python train.py --n_layer=18 --d_model=128 --n_head=4 --n_kv_head=1 --head_dim=32 --d_mlp=512 --vocab_size=888 --activation="gelu" --norm="layernorm" --norm_place="pre" --norm_eps=1e-05 --positions="rope" --rope_base=10000.0 --rope_fraction=0.25 --qk_norm=true --attn_scale=0.177 --bias="none" --tie_embeddings=true --parallel_block=true --init="normal" --init_std_qkv=0.0452 --init_std_o=0.0452 --init_std_up=0.0452 --init_std_down=0.0 --optimizer="soap_variant" --lr=0.0129 --beta1=0.95 --beta2=0.99 --weight_decay=0.04 --lr_head=0.00861 --grad_clip=1.0 --warmup_steps=48 --schedule="wsd" --decay_fraction=1.0 --decay_shape="linear" --final_lr_fraction=0.0 --batch_tokens=32768 --seq_len=256 --doc_mask=true --train_tokens=93350000 --steps=2849 --dataset="wikipedia_en"
Each number is 200 + 30 x the weight over its row's rms, rounded and kept within 0 to 999. Layers, rows and columns count from 0. The size before them is the row's rms in percent of the matrix's.

# layer 9 MLP up, 512x128, rms 0.305, rows 118-145, columns 0-127
091,145,237,224,188,230,199,244,194,248,239,222,184,256,186,174,238,213,187,231,200,170,183,214,216,210,171,222,233,185,182,121,196,264,198,194,205,207,225,230,217,180,187,219,215,257,217,207,177,175,237,229,180,197,193,193,212,173,168,226,129,154,232,186,180,158,221,172,226,160,271,147,201,200,183,184,183,220,173,169,154,204,118,214,175,246,161,191,187,165,190,185,187,195,182,166,184,205,149,221,162,193,221,229,242,195,173,251,151,130,209,192,194,182,201,243,215,235,195,192,207,236,182,173,190,195,201,176,174
099,225,196,186,172,205,193,204,188,218,173,231,284,208,163,206,221,199,226,244,172,236,203,214,172,176,157,184,118,168,204,248,216,199,205,186,168,172,185,226,290,197,184,182,240,181,198,228,247,181,209,216,166,225,188,224,176,211,203,230,151,188,175,206,209,170,215,225,242,218,190,219,235,222,204,197,173,214,176,161,203,218,232,198,147,234,167,237,208,228,196,223,264,207,196,146,206,198,216,182,152,255,175,212,249,239,182,166,194,221,239,187,179,209,211,238,198,229,216,153,185,168,212,242,169,218,212,106,219
099,243,205,194,185,212,171,163,206,241,210,186,219,197,151,196,227,154,191,242,221,225,193,193,157,271,178,264,169,214,228,264,200,141,189,164,207,223,173,218,231,198,176,238,224,202,257,155,247,214,211,219,132,134,192,229,225,199,175,212,183,149,153,231,163,187,175,217,199,225,239,148,235,179,187,219,229,200,184,223,225,168,187,147,226,233,207,186,221,234,203,187,183,215,162,231,210,214,199,252,225,273,199,179,228,208,208,223,185,237,210,147,211,191,205,231,195,166,204,207,223,169,206,197,203,202,172,262,184
090,198,194,164,161,212,186,206,175,224,207,185,152,206,153,234,141,181,154,230,167,242,252,215,190,226,197,169,181,204,212,175,227,187,167,179,197,166,224,173,208,162,259,170,126,236,194,207,177,185,210,214,251,173,169,252,185,205,215,135,216,234,197,209,172,189,219,188,231,199,203,194,177,199,220,248,211,282,266,218,235,216,166,221,208,191,204,162,215,194,175,266,182,220,218,168,167,163,206,173,185,203,219,222,188,225,185,239,155,233,224,124,228,257,230,243,222,181,155,201,188,161,194,217,201,190,203,204,204
097,237,192,237,213,225,195,166,211,215,203,169,188,205,231,205,156,191,248,192,188,194,273,210,207,163,181,203,201,310,191,177,227,132,224,218,183,214,167,174,189,264,235,185,183,194,198,192,132,166,163,192,245,158,210,189,230,219,220,255,192,149,172,165,205,214,239,224,172,170,209,225,184,198,196,199,188,221,212,249,189,168,235,183,173,225,187,247,197,220,257,188,205,229,217,236,197,196,137,215,210,206,191,197,260,249,228,194,205,238,180,191,192,178,159,153,161,184,192,212,232,203,214,169,184,242,154,242,199
109,162,214,206,263,229,190,206,151,203,214,211,191,183,193,222,197,194,186,218,174,195,248,205,168,202,219,165,217,203,212,235,216,173,182,170,218,243,216,174,247,157,159,219,245,246,148,197,190,191,123,177,177,169,268,173,197,211,162,213,206,206,175,172,189,223,223,174,204,220,205,194,210,206,156,195,235,178,174,239,190,243,222,173,125,199,184,136,281,203,166,163,255,218,221,147,177,197,188,141,221,201,206,195,223,257,234,207,190,132,174,185,181,222,236,207,251,184,203,162,188,223,189,223,179,187,220,182,175
104,225,233,178,157,222,227,252,154,210,237,232,179,145,209,176,270,227,188,240,206,183,158,220,183,186,221,216,176,160,187,218,256,219,194,246,251,224,186,207,217,182,169,163,150,207,230,221,189,226,178,230,209,175,185,239,228,228,168,208,187,230,173,202,242,239,146,182,182,183,216,184,230,190,189,191,201,225,123,221,205,161,203,141,215,276,208,198,212,181,209,229,182,208,195,161,200,248,181,241,240,179,236,232,201,184,175,284,230,214,225,164,204,219,186,204,190,189,177,161,172,196,228,187,162,240,204,158,181
097,227,223,208,256,191,165,266,168,201,191,165,182,176,171,183,197,176,171,176,175,204,174,194,150,194,165,230,237,201,197,187,201,213,219,221,174,187,204,191,208,185,184,296,220,194,216,250,173,210,209,230,173,146,236,231,179,198,188,198,164,237,169,216,238,205,136,205,209,209,171,201,172,147,210,252,246,229,224,223,202,225,173,140,124,237,203,212,190,159,227,238,232,196,215,187,231,197,240,235,215,176,255,215,182,203,194,157,120,214,260,169,181,246,223,186,198,219,203,210,202,229,213,213,218,223,165,195,166
105,201,240,225,213,188,150,212,200,192,207,169,243,165,228,120,223,185,262,209,121,212,175,159,197,201,214,201,184,215,162,192,188,230,217,160,194,171,218,210,143,151,269,233,221,230,202,242,193,192,183,200,249,192,219,188,186,198,191,192,206,189,160,212,166,212,212,243,200,221,216,169,223,188,202,185,214,205,178,202,215,242,223,171,201,176,188,205,228,207,141,224,195,198,262,145,174,206,268,216,205,226,277,214,220,154,219,219,150,231,174,184,180,189,204,198,157,237,180,134,205,180,236,237,202,218,262,200,201
102,167,190,217,166,196,240,165,190,257,191,210,220,159,190,216,208,254,177,227,213,223,208,192,224,195,194,183,183,161,221,229,202,172,191,197,175,194,180,210,198,194,209,274,190,184,213,267,148,184,232,200,190,152,216,212,156,161,207,235,125,226,179,232,290,156,138,155,181,181,257,170,184,189,220,212,237,231,225,151,169,195,237,199,196,164,189,213,201,131,229,227,229,186,259,213,212,222,198,215,216,171,176,205,159,149,200,210,143,171,211,171,170,195,205,201,210,192,181,210,202,239,235,216,196,235,154,227,207
106,233,184,253,180,230,224,215,233,192,154,197,222,175,166,199,190,213,210,226,213,231,233,207,251,164,200,244,177,169,162,187,178,174,230,265,212,204,202,249,183,209,234,193,218,263,236,184,215,202,224,225,242,159,220,202,180,170,186,205,165,238,234,179,218,192,146,181,192,172,175,205,169,142,223,203,199,217,247,167,205,196,175,165,169,193,236,175,165,232,208,165,236,187,230,217,183,274,162,180,213,196,173,256,211,204,241,262,169,187,163,117,217,184,193,190,192,194,130,152,231,197,187,202,246,190,185,218,183
106,208,247,252,200,249,236,257,228,189,203,188,203,216,192,189,231,206,180,191,252,212,164,219,211,253,217,206,173,207,173,193,177,150,191,176,215,199,212,226,218,174,221,194,214,187,208,184,230,219,193,190,129,182,237,162,235,140,194,219,193,223,142,243,209,160,178,225,222,210,173,234,233,193,121,168,185,255,168,233,192,206,167,211,145,238,241,237,176,195,174,239,228,250,175,155,212,222,233,205,219,206,175,187,243,253,196,201,185,141,169,187,201,174,202,172,172,195,251,191,171,168,199,208,236,198,249,262,179
110,177,257,215,186,216,181,215,104,206,226,262,249,221,199,182,211,218,243,168,186,204,229,188,216,178,177,206,228,258,214,194,240,184,178,203,157,222,240,200,211,224,214,215,200,262,227,177,178,171,197,212,197,189,185,181,209,127,143,163,166,233,183,180,164,159,205,166,157,240,199,174,226,226,196,256,217,203,174,193,216,184,177,241,206,231,194,206,218,255,239,173,165,167,202,181,238,210,257,192,263,218,159,230,194,223,237,225,166,220,183,259,161,171,218,215,198,188,156,222,201,223,172,189,239,198,167,207,179
095,185,169,179,198,170,158,227,227,252,243,196,172,199,189,214,254,225,220,232,162,213,217,230,273,163,254,187,176,216,194,165,194,170,209,185,190,195,220,173,254,191,195,208,173,188,214,178,177,126,167,193,190,215,233,183,147,214,166,202,184,165,205,166,239,170,149,182,223,188,208,282,187,178,198,241,177,143,196,202,228,186,256,244,206,187,167,139,215,221,209,194,194,193,241,247,202,181,185,231,201,189,172,192,238,206,239,187,206,177,193,175,214,151,208,146,230,157,158,151,223,245,178,170,150,202,190,209,228
088,194,188,182,211,208,198,211,115,179,137,230,235,194,213,213,138,240,219,214,229,180,185,208,178,138,255,178,174,210,177,197,176,160,197,176,171,182,213,163,207,195,192,196,173,209,244,227,196,208,148,203,210,179,229,222,189,187,197,247,228,144,196,236,158,203,178,224,243,216,265,269,213,186,161,152,159,183,225,235,222,175,236,237,169,173,175,187,215,201,149,122,237,197,227,183,205,225,209,223,208,186,207,255,184,234,208,227,212,199,212,190,239,192,246,175,200,158,161,258,182,234,171,173,189,197,205,229,180
090,146,182,226,237,181,169,216,227,138,194,151,161,198,218,201,177,224,225,206,229,188,232,185,211,193,189,200,167,217,207,171,208,173,198,215,161,189,219,158,119,153,194,206,218,187,224,188,165,181,217,190,237,186,211,170,167,190,220,192,211,134,200,233,228,158,169,226,240,191,210,221,223,238,125,179,173,215,160,215,230,190,199,286,207,205,200,181,189,221,173,178,263,173,172,237,253,173,198,202,200,176,255,220,190,165,228,201,162,219,206,233,184,189,227,168,161,192,210,232,276,219,227,247,173,228,213,231,252
101,220,156,222,202,211,215,193,202,197,198,151,187,210,243,199,149,224,220,163,248,226,149,220,202,201,178,218,238,237,135,178,238,125,265,228,191,229,178,268,170,219,200,209,178,188,166,157,199,186,142,169,185,196,219,202,174,199,223,223,183,211,128,200,191,238,230,239,221,179,220,220,179,250,172,166,102,177,197,176,184,180,254,193,219,221,198,204,197,173,231,174,220,124,209,178,189,192,206,199,151,221,228,200,212,185,219,232,181,214,203,180,180,197,188,188,184,237,188,202,227,210,197,143,204,255,236,199,180
101,174,208,209,238,228,227,160,175,204,179,226,168,223,171,238,244,204,181,247,180,170,158,245,197,267,211,221,139,186,197,187,200,161,191,163,230,197,204,190,209,189,255,124,140,219,189,185,223,176,226,205,226,228,218,136,213,221,187,202,173,209,212,226,194,125,165,214,206,229,204,188,177,221,190,216,174,234,248,175,189,161,216,205,167,180,235,213,202,192,192,216,206,204,228,189,189,241,214,219,218,145,243,191,177,141,196,195,160,214,181,224,234,242,168,225,229,138,175,266,171,192,228,238,162,262,204,206,223
091,200,210,155,150,251,195,252,191,234,209,232,185,215,207,137,179,192,208,244,171,201,163,222,214,221,203,224,163,238,215,167,175,197,137,163,176,134,251,162,217,179,219,204,206,226,162,224,187,186,231,193,236,200,203,209,198,220,199,178,205,249,232,221,157,182,189,186,189,185,172,149,235,235,144,235,179,243,191,238,254,236,197,192,219,209,178,221,226,178,239,203,203,234,180,139,209,181,171,206,135,211,200,183,197,213,183,251,174,235,210,182,162,195,187,225,190,104,176,176,218,201,219,213,127,207,206,199,222
095,153,183,189,173,201,175,205,166,190,144,192,156,214,183,218,211,198,168,205,227,253,162,218,176,220,221,226,198,142,150,196,208,210,242,226,212,203,239,179,157,218,198,202,181,183,224,174,230,224,161,219,157,202,231,204,137,154,233,162,161,188,215,219,189,222,117,213,126,208,241,263,210,185,181,152,215,181,247,183,193,185,229,219,212,198,197,129,209,229,187,165,159,212,241,258,136,219,179,182,219,174,191,247,202,176,209,217,194,211,151,172,184,224,205,201,250,164,208,199,195,224,194,202,180,226,193,187,143
102,170,157,190,165,150,257,216,220,202,186,198,183,206,199,235,261,145,182,206,202,230,167,206,163,280,169,216,158,198,236,208,182,238,225,189,114,244,310,193,229,239,232,200,225,202,227,190,207,200,200,170,188,216,170,206,175,186,193,213,184,218,205,189,235,219,217,193,178,155,210,171,178,177,224,160,214,252,219,197,201,195,256,203,192,214,186,186,255,172,209,213,227,163,214,224,203,238,187,191,187,174,156,186,267,202,183,170,199,164,222,273,153,242,175,201,202,180,211,206,231,233,186,218,205,231,185,211,189
107,147,140,163,200,179,183,213,175,232,214,215,201,197,224,197,197,168,240,204,223,237,180,186,231,237,224,198,198,255,222,232,158,142,200,156,213,214,237,221,186,200,175,170,204,186,219,223,170,174,212,205,239,192,143,172,194,200,144,183,231,200,198,183,214,230,204,223,178,185,259,229,204,176,198,199,194,207,274,187,223,191,144,213,249,188,168,161,164,196,203,169,148,222,223,176,243,187,115,183,237,249,237,204,250,246,218,216,189,221,190,200,165,236,216,142,232,130,201,172,192,223,204,160,236,208,219,167,218
103,192,203,204,212,209,218,199,123,146,228,181,166,212,164,231,231,211,188,153,213,192,178,153,147,240,218,174,181,193,200,228,170,228,226,219,157,144,200,142,125,268,262,173,186,186,226,190,220,147,169,224,150,197,214,250,145,173,199,175,178,195,222,168,213,181,216,221,208,223,194,181,158,207,214,244,184,208,211,222,132,204,222,218,203,202,180,235,234,220,198,219,194,191,244,194,209,205,131,216,174,165,223,232,243,257,216,238,180,203,146,224,206,193,198,212,251,206,205,213,213,229,236,232,202,229,208,198,197
110,183,171,216,196,273,212,245,168,170,165,182,216,190,147,179,215,221,153,215,232,274,176,206,202,169,189,186,136,247,155,220,205,174,187,207,165,209,197,163,141,207,238,203,197,224,191,197,198,195,264,225,177,161,183,216,211,207,185,217,230,161,190,193,166,106,216,200,242,183,159,196,233,202,195,241,234,234,209,203,226,184,166,193,189,199,199,240,192,181,198,221,218,164,197,201,267,207,185,183,220,186,193,251,124,195,219,219,166,192,249,171,218,181,197,154,194,169,240,241,206,162,151,211,170,215,175,235,214
095,152,177,230,200,215,209,179,202,194,158,142,238,237,195,218,205,245,170,192,233,177,198,215,178,182,169,212,194,188,212,170,175,242,190,168,219,235,137,193,213,185,223,207,235,189,235,178,214,178,179,175,186,159,156,199,148,218,151,212,188,218,180,179,250,184,189,225,200,196,242,175,199,170,170,231,202,202,135,171,177,187,167,229,214,215,236,165,223,272,170,225,198,153,272,249,214,222,204,122,202,234,167,266,206,229,193,270,169,153,220,218,205,236,204,183,213,232,190,220,209,256,186,184,190,168,202,182,173
108,218,262,197,228,198,165,195,146,224,225,233,203,142,175,194,220,204,187,219,168,262,160,211,175,236,193,267,211,194,191,219,209,163,177,216,148,199,167,198,197,197,172,241,219,219,151,186,212,221,171,171,148,188,213,182,181,201,186,164,184,208,204,171,218,201,236,253,205,151,195,217,169,158,180,257,170,191,147,149,150,215,218,238,214,185,287,186,209,177,218,206,225,247,139,169,163,249,228,223,203,259,240,213,196,208,200,198,231,210,193,238,211,200,197,180,205,191,194,231,200,196,180,181,193,222,247,261,156
109,202,229,195,172,222,196,209,201,215,214,209,188,236,181,254,204,116,185,218,171,254,211,199,213,172,205,187,219,202,208,243,196,197,173,183,199,179,187,225,231,212,242,192,225,212,200,249,203,158,167,226,158,219,227,175,230,102,241,207,234,169,196,252,201,140,223,236,203,203,229,165,150,246,211,213,206,263,233,150,218,194,198,189,91,238,200,213,187,165,226,162,231,204,203,211,219,215,164,194,169,183,188,228,179,188,186,208,221,185,232,174,237,180,207,212,190,220,238,241,154,264,191,218,235,173,198,197,204
105,178,209,205,171,151,180,211,158,225,232,223,148,203,181,204,226,230,154,186,207,198,200,199,233,208,190,168,223,193,209,150,196,168,196,188,182,173,239,163,221,173,185,201,174,201,266,219,207,185,169,203,253,217,174,211,134,228,191,184,251,196,171,196,178,201,194,164,219,230,292,158,140,223,222,161,236,207,229,201,194,157,257,234,153,241,161,213,203,212,220,220,211,177,169,232,161,202,228,186,151,217,232,151,153,236,163,241,171,193,181,237,164,165,216,234,223,215,225,214,217,254,206,228,252,228,211,202,219
# layer 9 MLP down (transposed), 512x128, rms 0.319, rows 118-144, columns 0-127
085,192,183,220,196,210,144,216,217,171,148,169,219,234,264,206,194,190,224,179,129,242,223,160,205,219,221,175,211,236,238,205,195,184,230,226,220,177,187,153,166,204,201,166,162,224,171,199,210,263,193,247,255,188,187,162,211,210,209,182,206,217,198,191,236,253,200,181,197,193,215,245,165,230,173,187,230,184,237,215,225,277,236,278,221,189,145,230,199,196,213,212,231,132,195,204,215,178,209,150,213,190,181,230,163,149,243,196,215,210,142,181,184,237,211,153,223,147,203,209,225,179,185,210,201,177,149,203,216
098,190,267,211,190,182,183,190,142,212,208,209,142,160,204,210,189,212,217,186,210,257,256,217,156,181,164,184,150,156,256,157,188,185,200,173,226,188,159,158,153,164,224,206,165,196,135,220,191,160,203,132,202,201,183,160,241,205,217,205,170,247,215,207,175,181,169,254,209,228,203,190,246,197,209,145,147,181,225,200,234,188,160,205,169,207,191,256,257,233,185,198,185,167,180,207,243,217,228,234,234,211,212,222,233,193,185,184,221,210,221,193,208,160,175,240,254,179,195,221,213,220,152,231,182,222,207,175,238
096,240,234,177,211,207,183,198,196,226,197,279,191,209,217,197,176,229,222,168,172,175,189,204,240,218,213,226,227,186,174,224,201,179,178,190,193,127,214,189,233,152,182,166,186,214,197,159,126,230,238,216,220,202,163,174,186,206,164,162,196,251,218,192,261,235,168,191,245,157,201,205,172,220,154,175,183,188,215,160,292,201,221,238,198,127,212,203,186,208,219,190,154,214,208,207,170,198,161,176,193,197,244,260,233,259,203,213,191,231,240,245,153,204,203,139,211,233,187,227,195,202,187,225,212,183,211,203,244
090,189,207,195,221,197,155,195,240,150,184,178,238,214,210,212,186,240,254,176,151,220,175,203,218,229,158,195,218,201,176,216,197,179,195,252,218,141,195,212,136,224,175,238,202,197,142,188,262,201,172,214,203,196,279,199,223,149,171,235,196,164,172,186,210,191,223,203,159,179,218,248,186,200,195,152,205,201,209,220,159,238,136,168,166,210,203,216,212,188,185,205,159,148,209,228,179,190,204,199,200,164,196,171,155,238,250,190,212,195,222,147,203,125,171,266,212,188,197,239,233,211,237,202,220,219,196,234,139
100,200,195,169,203,216,201,240,209,231,202,181,168,158,181,145,257,151,191,195,209,195,205,182,201,176,271,175,206,210,192,267,195,198,159,187,228,185,230,189,237,212,188,166,216,206,210,189,234,231,191,159,199,193,208,201,188,226,265,204,213,188,167,196,147,173,252,155,196,163,194,150,258,219,200,179,208,186,199,206,173,232,236,177,191,209,159,185,173,214,171,213,225,182,202,188,184,182,285,220,208,157,244,191,172,126,242,233,222,160,223,134,219,251,226,190,235,209,266,213,240,164,196,181,217,199,212,207,256
106,190,161,154,204,214,226,192,181,210,190,155,203,156,184,221,214,204,185,175,223,180,188,201,166,244,239,161,185,144,213,156,149,209,198,238,222,154,200,149,156,216,255,219,173,165,199,172,174,239,240,222,233,276,194,146,195,215,198,229,184,245,187,254,212,198,223,240,156,180,209,227,182,176,216,208,194,180,156,204,223,223,231,207,215,256,183,231,167,223,192,206,199,188,142,221,185,162,178,285,181,200,174,165,208,178,127,175,194,171,219,202,256,196,156,193,188,239,195,218,163,169,220,207,223,173,165,223,200
109,206,208,215,278,167,182,139,241,206,215,183,164,220,234,230,188,242,176,236,188,189,183,207,233,234,204,202,181,209,207,209,222,190,208,133,251,232,204,225,240,209,218,164,231,202,166,208,174,196,204,156,200,201,233,214,180,210,170,211,234,171,205,227,224,177,171,223,186,260,209,209,184,212,216,178,176,149,174,204,220,224,224,191,216,175,199,215,176,206,208,159,144,166,238,204,185,248,135,142,221,161,143,161,210,228,189,204,190,274,223,213,224,190,175,158,194,171,222,143,171,205,199,144,253,221,261,162,172
094,260,227,214,172,195,201,191,174,176,164,244,132,214,232,240,134,197,228,232,124,221,202,164,240,198,199,159,244,206,236,226,186,220,171,198,235,212,211,154,216,184,151,207,190,231,202,157,192,230,192,190,180,149,215,242,169,210,230,175,217,219,168,241,194,228,155,190,190,199,170,202,204,184,250,185,248,175,190,224,158,244,167,176,219,182,204,188,193,199,185,165,191,244,161,210,180,223,141,193,194,182,190,147,176,163,202,189,188,251,229,177,193,199,155,217,242,237,227,200,134,192,140,209,180,190,190,239,160
100,239,179,174,246,175,172,192,237,243,224,191,187,174,161,199,208,185,178,198,234,219,150,237,204,207,256,195,179,161,270,200,197,198,217,179,163,214,158,188,207,172,195,188,162,213,219,168,176,139,207,221,156,232,219,155,227,185,161,224,197,228,221,190,231,221,193,167,237,225,206,170,164,159,205,244,241,189,202,214,161,214,218,190,218,264,213,217,199,250,169,173,191,210,202,170,214,190,155,194,163,153,149,218,221,191,152,166,194,195,151,212,191,264,219,208,194,146,248,206,198,169,211,241,127,136,202,234,220
101,235,261,192,174,199,164,194,188,194,189,251,181,221,177,227,194,183,215,211,249,208,245,171,210,151,231,214,262,226,223,205,242,191,190,168,198,198,227,237,146,215,157,187,225,246,242,216,232,207,181,201,199,220,182,202,192,222,223,162,244,208,268,139,199,191,213,181,203,172,169,189,209,189,163,202,203,142,228,185,199,220,206,146,140,227,187,146,213,229,203,190,181,176,246,259,172,192,187,177,173,179,225,159,198,261,212,203,253,274,224,245,186,154,161,210,202,221,190,188,225,163,150,224,222,169,226,204,215
101,221,214,161,220,212,233,219,230,146,209,173,216,209,218,169,212,166,155,188,184,157,227,153,166,196,243,184,182,237,227,191,231,166,212,167,214,238,226,223,184,156,216,204,181,162,163,173,229,184,248,226,187,203,211,210,245,193,219,202,218,206,189,221,170,211,271,179,162,182,172,203,192,115,206,151,214,197,196,141,195,231,174,211,265,175,228,178,208,208,173,187,167,228,181,207,180,195,262,263,204,193,207,176,177,149,230,185,239,233,256,200,229,183,182,155,251,190,222,170,200,165,228,221,198,231,237,266,227
104,222,179,179,212,193,170,223,158,185,175,200,234,176,178,192,175,133,199,261,200,246,198,165,155,231,196,235,165,195,203,187,167,219,245,196,200,220,245,247,261,186,229,195,197,219,299,207,219,216,239,196,217,191,150,226,185,232,200,203,165,167,237,258,212,204,153,215,153,218,132,210,170,240,195,200,164,166,207,156,207,187,186,243,183,172,181,215,188,219,210,196,212,225,243,233,223,158,158,180,203,240,170,276,190,203,232,195,249,233,214,228,209,195,198,145,180,202,200,200,200,220,190,207,223,193,208,147,164
104,224,230,169,217,200,220,219,244,229,219,209,210,194,207,234,243,202,199,188,248,243,214,189,147,219,261,189,200,177,210,176,183,218,143,224,263,242,201,217,194,242,201,199,197,206,172,168,243,199,224,179,192,249,154,176,177,192,202,237,225,201,224,159,166,221,203,163,152,155,222,221,243,243,195,174,221,246,193,149,194,205,246,211,217,245,183,160,202,178,203,228,226,218,224,259,200,201,218,245,170,226,192,196,157,175,223,196,192,160,175,218,230,98,155,211,239,204,269,180,175,169,211,170,180,219,175,217,175
085,199,250,259,220,190,209,214,214,197,229,186,176,171,223,186,241,157,216,218,145,223,282,166,179,219,196,170,214,201,176,191,238,192,201,212,178,242,184,252,126,139,226,202,218,209,221,161,211,180,238,169,174,181,175,202,186,188,239,213,230,228,254,191,167,253,188,190,227,185,157,154,238,212,194,193,240,137,251,178,185,205,192,185,267,238,201,228,191,181,220,183,165,195,194,187,234,159,201,218,199,141,209,153,195,254,192,207,206,183,209,253,234,229,168,210,136,237,204,193,173,206,168,210,223,201,227,188,182
082,191,202,192,215,200,233,164,257,168,191,193,202,161,214,139,209,213,210,268,229,243,169,182,213,196,240,200,228,228,193,173,235,238,205,161,215,208,157,140,185,240,182,191,166,216,230,192,233,178,199,175,215,227,179,264,220,229,189,179,223,160,202,246,246,248,211,227,215,176,213,207,144,167,230,200,201,124,197,242,214,177,230,224,215,181,212,181,167,167,183,173,216,138,228,169,217,226,187,210,157,163,187,247,226,218,137,213,237,206,179,125,214,186,180,211,214,215,187,152,199,177,203,242,165,193,237,164,221
092,181,163,148,172,228,241,174,207,222,235,205,211,178,186,235,181,221,173,175,236,197,174,278,196,178,183,211,200,201,214,261,172,183,222,186,204,172,191,161,200,150,219,213,176,193,134,218,181,234,199,151,252,212,158,162,175,211,242,167,196,218,175,220,140,217,225,229,180,215,155,209,190,208,243,208,157,169,237,257,221,197,207,177,229,203,205,200,172,174,181,257,189,177,186,235,219,205,274,223,196,175,239,152,149,218,134,159,202,167,157,209,229,183,216,185,227,195,144,231,190,196,203,225,249,196,221,232,185
097,205,212,199,110,203,220,222,230,239,185,275,219,229,195,216,240,180,217,182,159,199,212,177,170,152,172,172,186,215,227,200,213,156,169,228,206,179,247,147,210,244,149,143,211,241,212,166,189,246,238,228,181,191,153,222,185,194,221,182,204,236,251,221,152,191,184,156,183,198,177,202,246,184,234,177,258,244,237,182,222,197,227,239,175,196,215,188,171,195,189,201,158,192,205,214,209,173,247,120,191,197,185,203,173,207,184,163,237,199,251,163,206,178,196,188,223,182,235,182,249,155,210,206,226,238,166,176,190
115,191,196,194,136,224,258,190,272,232,193,117,164,207,215,174,224,208,177,202,232,229,175,201,196,168,188,238,206,138,215,204,232,220,179,198,217,192,187,210,198,231,202,260,237,219,223,189,169,233,179,176,204,220,191,203,124,220,183,143,168,231,180,209,232,212,171,198,251,215,232,167,241,223,201,207,172,192,157,206,199,154,208,239,183,173,185,227,167,152,227,168,183,189,183,231,234,195,173,200,219,188,244,156,178,218,221,243,137,215,124,209,216,227,172,237,138,202,233,201,169,183,199,174,226,200,163,212,209
090,192,171,221,247,148,198,165,218,164,195,186,206,221,204,185,176,209,196,206,187,184,192,218,231,179,231,154,232,168,223,185,172,189,203,282,193,172,227,177,151,210,169,203,222,156,179,189,220,185,199,200,154,224,248,223,252,182,171,194,247,194,190,146,213,174,221,197,188,174,222,210,181,249,209,204,200,225,204,190,166,335,201,181,133,170,239,187,183,214,232,184,164,153,175,226,216,184,200,242,181,161,217,188,184,244,206,183,210,205,229,220,157,169,142,199,198,236,197,202,222,168,222,251,218,252,220,165,192
094,227,174,181,199,215,197,224,266,159,239,211,154,266,139,171,200,171,249,192,195,206,206,185,194,222,201,171,221,206,218,171,198,224,202,214,196,237,148,228,209,185,177,149,222,145,153,190,170,191,224,231,179,167,200,169,239,236,179,209,225,163,235,285,197,158,206,188,195,199,233,231,168,235,184,188,163,117,193,197,168,211,271,156,212,233,168,184,184,214,220,221,200,216,204,180,218,210,157,208,142,201,192,171,195,158,168,177,199,148,233,185,219,205,171,194,149,199,197,232,177,262,204,154,208,220,196,189,187
107,216,220,222,223,214,162,173,237,168,174,203,161,221,147,196,185,233,185,214,176,182,249,230,181,166,151,198,212,214,132,209,210,178,237,172,206,171,174,187,175,168,185,174,213,136,160,200,197,194,175,214,192,187,195,280,176,274,169,166,190,201,223,204,192,162,203,262,249,194,217,182,201,193,192,168,210,222,240,173,193,190,201,213,188,277,183,189,122,183,154,146,183,222,236,229,221,232,264,177,194,154,177,214,225,198,264,191,231,210,194,208,235,260,206,214,203,186,181,169,204,192,169,178,222,220,209,170,178
104,197,201,217,200,184,189,189,204,207,156,127,219,179,209,203,181,196,189,194,180,170,210,168,166,257,158,217,258,203,208,178,219,206,188,214,191,223,243,210,234,170,131,206,155,178,219,230,210,259,206,181,167,179,223,233,247,287,221,222,203,209,225,186,183,207,212,188,189,211,206,194,218,238,196,132,205,221,184,192,209,159,167,206,178,208,222,255,268,223,188,201,210,185,238,171,183,260,262,232,144,225,144,175,208,172,191,230,242,215,160,218,190,268,163,221,207,179,221,263,196,194,226,147,204,186,194,211,213
106,220,182,206,169,176,217,218,169,235,195,239,223,201,197,182,174,222,241,200,144,225,214,232,241,189,200,183,236,205,180,151,181,238,211,237,208,213,197,161,216,132,194,164,205,202,200,221,169,222,232,166,257,159,160,215,254,161,214,206,243,202,220,229,125,192,185,155,221,249,263,179,196,172,224,205,220,203,108,196,205,209,193,167,245,219,198,259,224,229,208,195,186,219,215,196,193,180,191,128,207,163,137,197,256,198,247,236,181,204,209,181,192,206,204,186,209,207,178,164,207,176,145,178,224,219,213,151,181
109,199,181,220,206,175,240,223,201,197,235,183,208,211,242,198,207,198,205,153,196,231,206,166,199,196,140,267,242,208,196,212,193,179,214,205,241,219,171,178,176,201,236,219,153,225,164,254,187,207,153,185,228,161,153,153,212,257,203,171,197,168,144,154,167,182,211,219,194,155,211,276,235,189,202,175,155,216,241,239,180,141,276,165,175,270,190,214,228,199,148,180,196,196,251,208,215,234,195,208,185,234,222,187,220,197,232,152,159,169,176,247,215,196,178,194,220,201,157,237,181,225,204,222,193,204,180,173,212
101,203,223,212,150,193,150,242,227,183,244,165,219,216,261,175,254,214,217,148,258,181,201,175,139,210,198,206,208,205,172,227,210,179,191,145,200,211,159,152,163,181,215,205,194,230,224,194,222,245,152,252,249,225,179,195,227,159,187,193,229,181,179,148,176,243,216,225,195,206,189,159,236,203,211,228,224,203,181,204,248,215,272,198,210,185,229,198,208,223,173,206,165,216,192,171,142,170,140,219,189,215,176,200,137,190,222,201,186,199,258,205,247,159,250,198,184,250,208,223,193,172,186,182,203,202,204,139,218
110,142,228,209,207,216,218,178,187,278,190,156,198,250,158,191,199,189,227,174,206,197,191,153,226,220,150,204,217,198,246,155,220,196,168,184,203,137,208,273,192,201,228,199,214,200,161,165,225,211,159,195,183,205,201,135,160,220,213,187,201,205,212,224,157,242,196,264,176,246,193,136,230,191,262,178,209,241,222,220,167,224,156,163,233,217,231,157,225,185,209,207,242,225,219,233,195,195,210,195,178,201,157,192,171,139,196,223,222,212,184,168,154,192,229,187,245,157,222,163,170,157,209,218,221,185,193,184,235
102,243,209,192,164,205,255,186,285,194,224,201,117,194,225,211,223,173,189,130,236,229,206,212,213,183,207,197,225,158,202,180,247,256,192,180,187,238,192,185,192,156,207,211,192,159,190,166,239,166,189,219,203,175,183,230,184,190,190,240,253,245,171,150,218,198,190,199,172,172,168,192,203,152,156,178,235,175,206,168,218,165,196,198,215,208,247,214,200,178,187,179,209,222,180,200,170,197,247,213,236,160,235,207,149,223,231,190,162,247,247,166,191,166,208,240,158,245,197,206,233,184,236,262,236,226,222,187,239